config.yaml
intermediate_size: 2048
learning_rate: 0.0115
lr_head: 0.00332
decay_shape: "linear"
doc_mask: true
train_tokens: 711400000
max_steps: 10856
dataset: "wikipedia_en"
Each number is 200 + 40 x the weight over its row's rms, rounded and kept within 0 to 999. Layers, rows and columns count from 0. The size before them is the row's rms in percent of the matrix's.

# down: layer 4 MLP down (transposed), 2048x512, rms 0.0437, rows 755-779, columns 192-255
# up: layer 4 MLP up, 2048x512, rms 0.173, rows 756-779, columns 192-255
down755,093,174,197,203,210,180,196,218,197,123,159,221,264,189,156,165,183,206,251,210,180,178,205,266,275,181,192,226,149,208,185,167,270,217,139,151,220,149,141,257,214,171,307,219,162,187,232,233,213,244,154,169,247,204,222,184,164,194,191,245,218,239,225,211,173
up756,101,198,198,175,178,190,172,180,116,171,189,173,313,251,162,180,180,219,248,150,117,204,185,170,160,198,219,201,202,178,269,170,162,316,135,185,229,222,279,148,174,185,126,259,279,220,206,152,165,195,165,241,200,246,82,192,202,165,193,248,209,193,172,225,205
down756,098,223,224,232,164,169,200,119,186,167,155,163,157,187,273,237,195,217,205,240,209,223,243,214,175,184,144,172,187,300,234,159,201,214,265,130,180,140,180,171,181,224,158,200,222,250,240,246,159,263,263,218,187,164,151,165,231,142,214,253,224,289,126,196,225
up757,098,221,211,195,250,167,203,182,141,237,162,232,167,214,182,220,159,176,244,225,227,217,201,187,171,252,216,222,212,112,193,158,212,212,215,171,202,197,217,231,219,195,176,271,154,198,185,256,253,235,197,273,233,163,169,165,128,117,180,199,195,238,213,246,166
down757,092,277,166,250,194,232,243,249,224,158,265,162,232,189,171,193,230,206,252,159,224,254,217,210,296,175,202,161,222,265,284,246,265,201,239,251,250,131,170,224,181,213,223,250,267,289,123,201,149,224,233,218,232,221,220,207,238,199,217,188,252,204,143,194,293
up758,104,256,233,208,148,195,237,258,231,227,128,164,176,256,178,258,152,187,232,191,311,191,234,191,186,151,271,245,210,170,186,148,236,205,243,163,206,176,219,222,160,133,154,181,168,235,178,247,176,166,199,272,159,202,167,211,232,192,289,208,208,233,182,206,194
down758,104,241,217,135,232,202,231,254,210,190,202,180,204,220,171,252,193,173,171,139,133,183,247,236,194,138,213,188,144,209,185,227,235,278,191,196,239,185,239,158,247,156,139,198,175,234,184,178,171,173,166,201,281,184,246,228,155,182,250,172,177,157,184,266,184
up759,097,196,223,165,231,216,216,237,201,150,281,126,159,160,211,206,182,170,218,191,161,169,237,136,222,111,244,130,308,222,168,129,238,222,158,163,109,179,241,168,218,194,140,277,222,132,246,166,204,198,174,263,196,221,159,265,207,179,184,171,144,139,155,221,203
down759,094,127,212,206,212,157,196,112,213,208,173,197,202,201,168,331,183,227,246,206,277,272,237,186,199,258,158,235,163,199,264,221,227,105,231,218,189,137,202,263,139,270,198,134,213,309,224,223,238,206,131,119,207,260,177,219,246,213,204,183,225,202,162,272,202
up760,097,253,160,173,152,176,214,260,224,213,179,211,228,226,241,175,239,179,202,201,188,205,222,133,172,124,159,187,135,195,233,155,244,241,211,272,167,181,223,223,270,165,134,239,151,177,289,156,182,203,151,223,198,212,202,149,232,245,196,154,288,193,226,178,166
down760,098,228,205,140,171,198,169,155,159,282,160,174,268,161,189,230,182,149,143,194,230,176,217,265,218,200,211,194,254,130,203,151,258,236,208,226,211,218,254,183,195,175,217,234,227,235,104,202,165,223,152,242,306,160,175,144,172,217,166,186,182,201,229,232,214
up761,096,251,232,292,237,190,227,153,183,204,208,250,170,198,161,193,227,160,192,257,118,214,151,211,206,112,140,227,127,154,216,182,200,272,160,216,241,207,169,194,111,205,242,195,168,229,173,175,192,223,179,225,178,219,214,165,110,176,221,148,169,242,330,190,203
down761,101,231,191,236,204,107,214,121,182,177,241,255,175,236,152,163,177,265,250,152,215,218,190,127,210,280,299,229,207,211,187,216,204,154,178,126,246,218,165,109,171,227,156,243,103,209,267,168,219,146,144,252,151,168,242,214,192,196,203,175,229,198,160,228,242
up762,098,181,330,247,148,223,128,196,161,197,191,228,201,250,197,163,171,213,191,112,195,229,156,202,170,143,182,162,270,218,177,126,253,209,245,223,145,212,154,206,226,107,184,178,144,184,268,208,173,151,252,215,145,206,234,173,239,138,216,175,189,201,214,276,178
down762,099,212,233,198,221,237,242,212,191,130,179,203,228,185,217,198,251,132,212,211,182,197,228,239,249,189,167,277,124,146,196,226,127,226,190,238,189,155,226,147,237,237,256,242,233,227,155,214,197,158,186,191,218,171,249,212,204,254,182,221,189,296,195,166,208
up763,102,150,176,175,253,192,214,175,235,226,190,250,195,156,109,209,249,198,195,180,157,142,169,234,214,187,224,299,189,237,210,190,145,234,229,199,250,189,199,263,225,209,209,227,179,209,125,229,210,213,206,193,248,159,190,212,154,262,273,237,209,217,199,143,114
down763,105,123,204,209,219,254,145,111,268,172,207,163,248,199,204,188,160,193,204,191,238,235,120,186,208,261,94,211,224,135,190,209,170,221,146,212,221,141,223,249,222,196,341,266,195,193,163,131,170,194,226,167,176,200,226,253,118,243,235,270,198,150,195,196,233
up764,095,194,173,265,209,179,224,210,219,186,220,224,216,138,235,220,209,215,209,187,248,267,230,230,214,225,185,259,170,214,226,177,200,168,222,294,201,200,213,141,262,150,253,184,200,187,187,117,259,181,213,163,181,231,229,229,182,193,239,195,268,233,220,261,207
down764,094,142,187,216,163,150,168,194,121,211,203,223,231,194,173,203,272,206,269,244,185,169,219,156,178,182,225,172,206,189,159,210,233,217,202,111,231,163,211,222,212,209,192,219,223,184,200,254,224,226,242,232,168,215,222,154,165,217,155,269,114,151,283,186,206
up765,102,209,188,304,106,121,221,155,127,233,246,253,169,214,271,256,207,170,198,198,260,129,196,118,245,197,198,245,190,190,184,244,234,176,136,171,106,167,258,204,252,224,240,171,237,225,193,225,239,180,250,218,151,224,300,132,230,273,186,123,136,186,211,220,217
down765,100,200,236,139,162,245,236,211,195,158,219,201,175,205,196,206,182,231,137,182,133,229,226,157,155,239,171,211,169,231,262,199,217,218,179,175,184,110,190,219,259,216,201,184,224,205,228,211,204,170,202,255,180,197,171,189,194,213,280,162,185,214,178,214,198
up766,107,290,188,260,221,273,225,259,197,183,237,266,191,137,242,197,202,166,220,211,183,237,222,156,194,233,291,215,173,261,158,191,155,228,166,271,179,216,198,232,103,196,213,200,181,220,229,267,240,242,241,248,171,191,311,133,211,206,253,235,154,252,266,201,228
down766,108,247,229,160,225,220,188,227,241,184,206,179,255,203,240,240,198,197,187,112,216,200,157,217,211,145,254,216,167,190,183,196,206,218,220,181,204,219,182,277,95,213,225,146,149,188,179,87,153,257,244,197,166,238,191,200,189,171,218,196,212,182,119,208,262
up767,092,241,195,262,242,176,184,244,234,207,189,283,247,199,156,155,277,198,152,270,170,168,186,202,233,243,269,182,189,219,233,203,204,220,212,234,201,217,174,143,262,164,243,232,129,172,216,180,201,264,215,236,242,154,255,123,157,160,211,221,161,217,150,240,213
down767,090,196,204,150,166,210,247,166,238,177,169,210,157,194,302,185,227,221,153,200,192,173,189,255,298,243,241,141,156,165,247,197,210,140,228,151,191,260,205,283,218,215,168,165,220,220,212,190,178,262,228,208,164,225,203,268,196,119,189,202,197,215,235,151,95
up768,098,182,240,149,176,233,152,171,196,215,250,277,108,262,100,212,199,269,231,201,225,216,105,235,249,225,192,227,210,212,151,269,250,241,220,245,226,114,184,176,300,208,210,172,216,210,229,237,178,279,143,207,216,196,239,182,201,190,238,218,216,171,207,207,207
down768,100,198,198,212,228,160,188,220,159,202,241,210,223,253,184,282,264,207,241,245,191,180,233,187,251,193,258,185,222,277,238,236,200,225,240,203,201,156,199,191,196,210,219,145,182,205,151,199,155,293,247,233,200,139,269,195,207,237,122,217,183,232,265,131,185
up769,116,186,115,152,231,303,255,208,216,246,252,181,186,193,159,199,211,220,154,222,164,120,174,323,203,160,204,168,184,182,186,219,127,179,244,88,189,213,115,143,207,263,224,246,253,207,110,202,252,166,223,182,224,242,224,277,169,174,175,216,206,148,202,175,172
down769,112,148,181,274,215,188,212,150,234,216,170,182,161,241,254,244,207,219,171,208,186,170,209,138,175,277,139,208,140,206,177,185,160,147,204,247,225,236,139,220,224,185,280,207,175,81,157,156,236,171,148,201,202,134,210,205,205,248,169,237,197,297,186,154,172
up770,098,202,212,177,203,231,164,143,223,186,211,179,186,183,130,204,213,257,195,234,199,237,247,173,214,235,257,81,225,166,231,188,196,101,127,146,253,158,187,183,210,145,185,212,201,196,214,219,149,219,265,204,198,164,148,218,95,204,181,238,261,204,250,255,198
down770,092,218,244,243,225,170,239,231,248,240,160,244,115,174,299,219,209,220,224,161,147,142,170,202,213,254,210,225,218,243,285,205,129,249,160,233,178,157,198,195,250,248,180,263,205,70,204,214,180,153,159,122,158,190,201,219,221,220,196,230,193,203,175,157,237
up771,099,202,216,111,185,116,193,141,221,185,194,198,207,217,144,280,201,189,201,187,176,185,188,181,189,143,234,190,162,228,166,145,232,190,272,150,199,167,137,203,214,154,246,203,125,160,186,186,214,174,177,161,202,236,173,251,217,244,181,215,174,273,191,195,154
down771,110,158,175,180,159,216,231,259,188,201,102,155,156,222,117,155,259,172,188,170,266,183,169,208,220,238,246,208,141,154,270,228,140,233,157,232,183,252,174,146,176,151,183,195,188,167,152,204,288,184,166,226,164,195,228,224,151,208,262,240,244,193,219,152,177
up772,084,189,164,150,183,147,152,170,229,230,90,178,185,206,298,220,216,273,188,202,181,171,176,145,173,209,220,144,208,213,146,219,162,211,274,108,190,259,213,222,209,196,189,190,180,235,221,205,187,202,228,209,168,169,261,207,275,239,146,164,163,181,116,253,192
down772,092,133,189,187,188,203,201,158,230,152,239,191,163,179,230,232,211,133,238,212,235,248,222,200,228,156,176,278,273,221,280,151,236,198,231,171,240,194,189,158,194,189,252,274,191,194,251,275,179,221,208,178,136,200,164,247,144,200,210,248,262,211,211,249,169
up773,103,185,131,162,175,184,236,227,242,210,204,206,203,186,167,181,226,154,174,201,208,161,148,141,185,198,146,170,152,173,208,139,222,195,241,219,146,150,240,167,96,161,249,221,181,155,121,131,195,172,258,168,205,229,168,229,170,209,178,152,231,220,308,205,312
down773,111,162,158,126,215,198,200,207,221,259,182,142,288,234,256,231,201,180,169,211,203,207,182,99,205,283,260,254,203,184,145,139,244,239,250,118,212,215,247,162,213,167,163,181,229,97,160,274,254,287,171,131,172,240,195,306,278,300,149,217,187,240,176,200,176
up774,098,153,232,211,154,235,243,142,169,160,188,169,264,178,177,239,194,195,208,128,283,231,180,251,132,206,158,181,171,143,138,130,226,174,146,158,278,258,202,184,175,245,148,182,214,299,189,211,250,182,200,181,202,173,157,213,222,282,148,252,148,207,188,132,186
down774,100,251,215,247,241,177,223,127,265,218,126,205,265,178,198,141,244,176,267,178,215,166,157,123,158,170,257,208,158,192,181,185,258,199,297,159,169,236,177,174,172,187,214,224,214,236,159,182,207,215,179,186,158,199,182,159,250,117,240,174,193,203,195,244,150
up775,098,262,237,208,164,191,116,143,156,169,194,210,214,154,196,201,191,244,143,185,152,245,152,251,184,207,174,143,259,185,185,201,205,185,185,224,165,220,175,165,171,218,152,198,201,218,153,187,228,139,111,157,144,238,205,175,197,186,232,199,110,208,190,134,242
down775,095,231,172,183,171,233,181,203,181,205,181,181,238,216,258,160,270,167,186,198,195,259,229,169,243,197,182,203,254,230,228,154,237,217,221,306,243,171,192,236,173,245,188,183,195,225,194,212,165,203,165,197,94,159,236,189,158,187,162,248,215,128,165,296,166
up776,100,218,218,239,166,209,205,150,197,188,131,214,137,209,172,203,284,187,225,186,200,164,158,193,191,152,212,134,282,179,102,206,137,177,208,242,209,264,254,167,232,256,172,213,278,167,170,225,149,157,233,199,98,241,260,192,146,139,185,206,280,218,207,231,190
down776,099,250,232,185,133,151,187,135,256,273,241,163,189,175,152,204,137,231,237,131,178,212,230,158,132,221,241,206,243,212,186,267,198,170,172,232,238,162,150,229,167,151,150,164,178,253,245,138,186,230,162,166,113,243,231,150,233,215,193,226,138,217,143,257,234
up777,092,234,199,232,168,143,113,249,111,252,269,220,193,219,274,125,224,314,201,249,167,218,245,269,175,220,191,261,170,178,123,209,212,150,203,218,192,243,187,221,124,228,270,214,137,279,194,186,138,170,208,197,221,119,200,162,207,188,224,136,283,195,156,215,266
down777,092,210,286,169,211,182,198,129,216,187,87,257,177,208,212,163,185,146,200,143,235,123,198,196,140,172,133,167,218,242,121,153,146,220,184,182,180,182,200,171,147,161,135,170,169,121,243,221,187,197,226,162,240,232,208,239,214,254,115,362,161,160,193,194,174
up778,103,193,217,113,222,184,130,246,182,171,206,186,163,211,217,206,165,146,157,224,199,229,225,200,142,185,185,106,197,205,270,151,246,157,248,201,197,145,289,287,90,234,228,217,113,268,246,225,175,191,210,181,158,167,128,202,193,150,209,121,189,243,321,220,189
down778,101,164,224,205,233,192,223,125,216,264,250,154,226,198,151,194,111,172,220,159,196,233,256,145,233,158,149,204,260,205,238,198,216,296,210,222,187,235,206,113,270,144,159,181,185,197,171,130,175,253,282,250,199,168,239,238,179,244,251,221,215,161,204,221,139
up779,100,159,221,213,185,141,256,158,196,236,231,145,158,178,267,304,161,218,175,146,233,314,215,167,167,194,225,178,189,168,191,158,198,268,190,267,167,233,220,191,178,224,216,252,269,198,196,220,193,271,257,189,226,224,172,222,227,254,190,276,193,196,204,260,168
down779,106,173,175,164,156,232,245,172,201,243,135,224,158,253,180,209,249,298,238,201,229,179,183,252,240,214,144,113,224,233,203,183,214,243,203,162,175,180,167,201,238,267,190,167,135,197,174,168,161,156,161,133,185,189,138,186,84,141,175,271,230,201,182,202,210